Weights of a small transformer language model.
Size: width 128, MLP 448 SwiGLU, 3.5M parameters.
Training: a variant of Adam for these matrices, 233M tokens, 7821 steps.
Each number is 500 + 50 x the weight over the matrix's rms, rounded and kept within 0 to 999. Layers, rows and columns count from 0. Numbers have three digits each.

# layer 4 attention value, 64x128, rms 0.0583, rows 6-39, columns 64-127
444512539570458500444554468458573470581525553511488558572611535523519506467497466447390455485416536563418486372573453510456483529562547579398449425434589503404514510451587475527456464475492440
507564524534490514550565466422454507456474587524520553436478538567471503472505446538516482437462481478550508550563496549588402505511554488491609526502555551396544436490505479488558554524535481
548528514560461422448498456524482527603451527475463435533513525436401441510470525468484462451462471429534528471525460499474491482533467507518474586440519473514437493520464567604522512486553520
469580561535510551555522540564574499641486602448551480447484517388519397520454636536467537472439473535627516476557435448407511477416579418463483460415567518526443470467481495479469528505457539
476498482553516461563451477450433451477509508453495535482548485476419504487473617463569590458457494507428551475450469573462589514441491492401469548526452439488462510553420468570467537537447465
541458473522558477441516436623551535500509430498465496533515463534442410469468539539465608495419437452567447467464456492521514492514595467506513438512526522436465500473461551506558485545465432
473490466434466539556599477434551512479585463589467534514413521442522472419419452473435465545524393495410519579564555524516496489553557596525484463526477520452458483568501529475649420499509497
547491566510422457479550506477539556493461517473472473495420417494485531458494468457533496467542520506519454509440403538483443475438468448438509572511456517520563498464549404535554541489486481
496410453560507477475456532486550560511475602412400481571442426554443523634499526534454566573486540459549524560527480518508452480467450575453471547481483507635445423534436496491442448450513534
454453534486545477474547489573519510478410527454536392566574486558484595453490505542491456511496475507462376418471496543464542518586495471509610494560495489456573500544501462578468450464539416
448537499589465480444561517552418659535482495458490448424414523468491386471590464539343561471361497469498543469499499518423536509439491448483463467507492487595495517523430473542471503499519529
460601589471527500532536509441584502503531520490455429540554550499456458461520469478496608501445433505600448448478468541533458490576517479529507530451501519526440486496483461484442514559576507
402417593585540496533494491476513513486572502416501454471474531523395475459539621566452496518524501488480488461560528482509496454480514405415559417567525419584560495471480413531461496513451491
405559612547564508614499499449546572615536534498535531573502447549542495483527594466538526398590434491385561459531483512548463504500540417509442463533574470501433553539516567551577499575548443
509580492501585499420445566595505508542520437507427630480536541474473521463504469469540460534531457544540443493574467516424578518469529431552566497422501532504567539546530534422569525500460428
502484426494430556501622520510496562518498494506402493526545430537534486568475506480464479478512494552535507586512483484514496481631433439566556442513463527499486497479582438586583516459523449
486450433443392493528517533547526511475511526565464506440474571577384475484351443493460512455569497600542506470495451559415487523419490471467473542504413521479460541510518554478597582526473401
535474516447537482429507589584453456485474488556569444448421448544459454582418523526447487457455524547527487533469504561432560485417576514521557391551455449565545399427371489468481532460529503
555462507493514530452503464592496458466536508506459566492570537545488449446467527477457436541518531473480497510517567435513499486469505517549529600534565528544546537535532464411535450520507469
441546549464476500554537560487457466446493548413451523532365509515532529398531553457487476579447525555443476457440441482525522475448466473591526583480454557505521506531484564498497535451478575
492483437426483530536547446538530483508540530460480482500503529465517521462424476505484496596470493584472432621597501522520429523458516502485506502403524522468427477524449464416524476546497462
532531436589524492527466448510440507439503406502494518498397430550496474532484405458464508511583531509547520540491436490500539487503589535404502429496378456506469577490502516440557501496520549
414477432558524527548486469477390602476484531484568522438474428451451487607485519495585457487459483485442554549499538474457511484542511506449496536473426528580474443551555544441433497491469566
468537501516500405470564524517589447481420417463500496647521322535474475555528467450567506495630442436546552501515384586467410512513493517609483578520599555537439532513534546568528526488454590
506490553442557479543496408559446507472510498439533499568499613464510444383505414534626465559485585465545451547566516509474404543435574472521549485481543472505502447506427494491536448522479414
559490379533554515524517530529553525446539506507485522506529522434472553528482520501488548394527512417493495568531542501582485522534463533476513393480488494538466505502422473348495489517527626
403550581548462552517450460453534585488538589440513490435507446504514415488515419570526499542428397455461472502501536411486368448538511452545538471541616419560537518483520562561509552513524562
553544488517536467379512513484462447478462447503457408531535424484547460505551557544554422478470481425638511463527482494511549495548511464389507554518562527502422409488528426450458502577486553
564486498519488474526540501501531431515549451453513515426483520521465473607486501537518520529542592546477562518555460574427505510539507538523456500476569572394521419408386545437474526465448513
507579561546531500520534518468517418507493458467537565545493541621448475523544497468510482533487429581457563579484478542407546493548515546501463502529456468562446540419513478551488438417501657
488506520461538540435557503497455451445455564467485508496601497554542591399501547483476395504525480503465389430469425511549540511545514499496568462513529493454538386486498476486520462556509520
552465529484531499415393559566529443601512441511512436519437449455498438535602431527493388485521517462522548476497510481526497472393550413493502550505464487529524480439531509494500508489531530
496513465472469447487538504445410530449465562460541482527521563527427522517416556527560471497539407514540459433465499516517501536531565408463491531513439434536454414558517514473450471464458431
570553450498572481513552550496541410433483478501557502520494498509526472557492520476446547475487479564510500471484449482450539479520572478576528499497493450478547530490452600482478483514496484
# layer 4 attention output (transposed), 128x128, rms 0.0604, rows 6-38,70-102, columns 64-127
399462439511448552510466508451527538475521431476502386397454493501532428451448556528484446536546510499622560567461484479497470572495549550439490469432462507479589446564560529478478468525529571
445476517480492448432540477562514474437538540551509466531522564534484470523482569540492576476531559435470513431508416482533449505504562498439481528434424533628434497532485547571428488466486519
547551498463492518389449559518487470400486603567500468397621503553575488507520443503540588556520508507500467599458589425525512439462469461492519466527402466500498492485529426517555557482497558
425403497523436413470469424405444401466449481527542367551503515440532505463447500498479393565540519572485520580470473622509347438528477462391445519549555514427474488397544460482483484521457466
586486511467590470408501480428574431477482529465413548425520494549494462434529489550470478489547510532603465438566568523513491497548419511559563466474511541434460481416519434448674546548503551
491566494529514529467449490438525408595479526497482395486510501499476527478486511463506522482551546481514474471581459566452503537441462534434529507493474459486527468539520541512533480419540451
555403474572532585521588505484559522503471442456514509512479445517502433578447563452552477483528489472564544531426470450434551550489464520440448516382575518558534534508471536505543461517522436
459553431505480494502425527527495545541462530461432509505464443470398473564510458573505494587473453523485502502548515425595489430501599511484470526531420446480477485500444511495400543488449514
499680595462432374425482537486414472521459520508488529502542504530570544505559452534454526523508503489408489539482498445532486436523530486483508503459501437436477516475486518573495452498476523
541503494407517521510466507471579512443560448493439538440502576515417526568461486547478579438442556580555534475563520498540501449469503609488556575566478531561505467538510496469511514605399538
573453553455480449406442447404525452492551554508510462510525530517594459491468454496617471477551550560445499550440555551445543501479458495595510561542450531459489450527502465579491537456483487
506416558548540421505496472415456444490491474557519491423547561460470453556484589558606491557509487427515416564573512515486479395539518484505550600563568545449522480482447533458540560497463443
573523503519575515497514458457489495523404451450419576523514494529400492507482496543528483553483512513580455434582579501567481423538483558499542478635461545532499529524493467379547486492466561
533522531448465447585452457401451507384581447456546518470525511440476430524496506454458458539499529495581562520510656481538429513512448513554504510521410502519524600469458450498633467563493482
447470528512569557538575532506552556518504406444542426480575497495506466524536531446497507483451474551510389546501563483503469535467518463479528378556435632481556453491518471537398539483503489
507565513473527504447482461429541540456562484489499538469491578478468479604556500446520550506511500464439465528457409425476511476482536477479445544498495573573493477571481545517460610505524460
492420496581579484456487466478532356490502515466487399456464532551507536422517500463462505581429529463500490608448478524464542595564555471506466561492445508524447440401452509563494472472500453
375522525542408405564440444468498490513488493567523377492473560438536500432462434496525468498597535449471517490543445474513424439480518507587451575494398548498478432454514449551505511590490490
417498491536622564573546534544481513516531453526513517628520539549468499459514534465517506451477490497629441488473508537508519557560490533422557448529492510501507472535485513445488481480535471
553418494508483490557511483459557524514476481581557504492515569513493546540506559457526548489515544485428527562540488595549505486554412470459486487437593409496444608535508550528414475531456400
481482405467456421475501536440489418523504453459499427552464419544588469455468563510554453424503508406492513526426444504436481493490554528463426566428559511444540442509526543552487417468450490
473433532522474566476465571499464453587573541492510472588538499521525527448504480555468493496519483462515559527470472455516508559485507482613472559481429515433443456405521477490513477539569519
514568477408442450460559495555444509487484522511567503489422485513528550516548432526455484500456535476430506532398561471555445494493441487564416440459535505472497562457515437544558460436487485
490526586455424495500408532484522532546562554515554458406469564471534534562571479487567590618484541497468549466491550408567464484489488422500488432538449412481525527580523509568447547512544438
527486420531533612404595490510589459473445556515441492510505411589450497521547565472531532431578423537560546513456501494468500571568538531400525493560480543446522512488563449502468564409498453
562579605469475439482582474568449455560494529526548529533438470558509530527608466497518523468522522398430431408499413514468554438488538546543528475460567487532559501582516585605553556441552490
625451416466526472497527574492509495454529550527501515531446433483499454522528489462486489496584487523514530501576559476540461421534513512560461529535464551496513713565522444450628477555470574
422575489510556531458453497529540476555459530498523468498554558520556576484583491522488497538500517539493445473569443547531533577467512445493584454518422421487526520464461487549411546428509449
326477471497457427518522495514408541485445532567517374500549523484557485361453527411533431550478551500507547464490492503559392561457489504447420480415445513480510457542561480550409429491482498
459489550518523477526480557480475599454578542499445490514589546484598532500452499561511533524480577464589574445513484450525493500523462438526450497406458506512430491560518464470499528588485523
539467450448520579533554465533550490530496437548550465548503508527443548506489568485425568398482550489538507429621448577494508580526490590419506518400585408563486478550500554528455456474488421
466540433558452457529389419540440536545459492501566421530544438455587472430478515440479454570482415504376496559489538498536455448483527482594418530540462442420474550482485515519411509518460495
496552572488511570528480430479502433424483533501473468387484565547530548487530427461554504484438600540520542505443452509451607579494459553567531526557508492553526488458459449500590590513583460
504442535494545585470462456549396524467426469525417526470475520471485490475521569575578424541540509534522468535418591537503474422385478472558506494501543506521478475489487506428527481430477493
538487491515507666519456576613517556450609494498446553534540526506533446582562472501484519622518450539483554470431544479373547428473460511505403437550561481552500552454481472392516456475503476
509428436470456398572451484463496479477537420470482487517531489498596518501479489536494532499478520391468515555476536516534438544496464496496470464543448485510427460499532450510533427478527513
513449549500449492491546453462348516445467501570410538518420537532518523442477522557550464579566568537495508499467534536517463433492448551406514496538564526503484419447505568544407414494511500
465499439548505414550474553463487648500539480520570500529545416447588457537422465416526411436498436544442492538438500524562444563502454538531471474565451484483541456493555572537403440491516476
593500569498416495547418476529521543503449447476540547492462487450527452502547522418409410527521622502427491501487556501525575503497423520586494549491510444502541468445568526422628543436590545
519471571582532407530483494513431499503489452492522559521572540521561507515549536478527390458463657515465489420501487557556501495442465438471538548514540492440471520406454390485495471477463410
442409455468529591430457478506500483523533472547483556513549529501496423572469519526465458493556486467601513520532468470534619507538599535551458598422460424473504499543440435463476514498511451
452564514509512428461415466491501462522496471517488472497577527508462512380482574498497512500463560392493459646503488432483500533496565464503523508462453552525513455470564393445478525509481527
497541457529494528542542512422508485550553496526546461483481477482485509465480475381471450507485519458518498511440530475510466486480535478525419452488520466542487447496503485522612557447521513
494432447495482496518424486484549488519462531472561485452541457446498554505500558542521459481536602474487429528484559432609483602503453595525483511454459429465473477512533569542439482508464490
561360450498552539566556447622332468423494549552442587514492497559463507509482479504561420531603476556488505524554581453417482474410462499455462456543601598542438499457521500492522560444551494
502480438496448431412555522485517470500374517491470511478491471417536526544518453459496496516494560452464432572401518533510506592498501510551431530424567512386495468451534507486524459552538520
582448501490532525458579520478470534464504520505491477508503554419507453563499357529468512510440517532554453469495589532424502455447472624402500493480522507457511444440495474478483489433482535
516335493578475446454467448548557452498469505483586466495469587576529543517501594554450468549492506566414530430450442450541464480583481597527500485504493399461525482411461539484553509608521502
478440502512523494471454509555523383501532532468457465594423526513423568400523491571504441490521495571591548427459448550494439515371544501449500524466509315433481504389506509459585445581502557
569506536532509549486519557554599547450588465478634577523473452496546516545557479482526485455518446562474502468466526411594549480560513528523519500465432451524616523539461487385540531519534452
523478478508467481520521434491549583512477533508502535517441538523439488503489501456479540481567438527525506484510477513519546424513469450461481496464525556572465562619556536528560492510492465
522524501470573450518454551493494358498583563571520419546507507485565562555546489522491537577571458567481407439545434504388509541527523467458436459501548525484409561525453531557498517529552545
457534501514502559538514488552482548554499493549521500461507516531501468550423508608544517517548456545483497542594494455529594427526554522483527529557476448506489480493462445574357475473498482
528491553501471608476536494485483560440511497512430576507464544570415502499537466508538434461516496509540485416542613433446547343500516511513563398585534563601576488389542436467602478446498507
522480494442520463455445535582608442592472465543498468468487545483489501496511507474496493436443479413482475541602485578558471648491431558567519496542505632575573480543448480481478527482480507
463465510522565480438530503533515434529580532607441488497575473574533447411545521568482578591541469523496506451629519523430418516444505561384494445536585445501527431488424501424418462527533474
435455585491488464465479446570469502558534476532522560408511557584445427427491532512453520562470570511503507498501632432482567553497474482510504531571425426532535464474536469502406614478600453
583440452444506494438397443500523431483469553511475572485510457482481559534532571480450495534524430510402546538540597437471465471555454488512507465505575584491492561481521496479590499502513492
512490576479503456517584488514511536510507414540543489459531482635561486549501510514471517599399462544505533504460497506509474447457585565497440559512467562466492500475568483441489443501516410
603537421463478545499472596519545431475514611479541548599548475447582497546568446563510538513563505559505533418562472568458544441462520473476536507463538471430489634513430478469641423586467466
437466531445433390486458469407443512492492497521524557410487508522519484496485562481483638549485571374410498601493547475452380541481464547605379541535412526473453450490457540555419491461486533
473453527497457530455589480550514641492459455533435635434445497563418474451529497417499464541473523538485476485431608548502555388451510489426516415512520545572551504466623475434498514486528449
465533435552470345477470509514477484595389491444480453494534546377555516537480551577521454469522516468468507579481477563618523517443512483520506553511513511455542492544539511554489572556528466
542455526542553592539565559554495520450568506555542473519525469532505481553456488484463523507512421473555524523533488444418520433500577536526465503526506498491458505535456484559508517452548490
510532550436543510522614457359528574455533562455448510533392593480500479563561504452496574428592481533659523460529487506461509522582513483518583454469535512611509535582450567489595591505569499
455403535498538465481499485504499480520549458610549527482501407497541453497541500496470535565449512487421497563490492523447431474541468602496468487496501530432502499476468519529481527549558532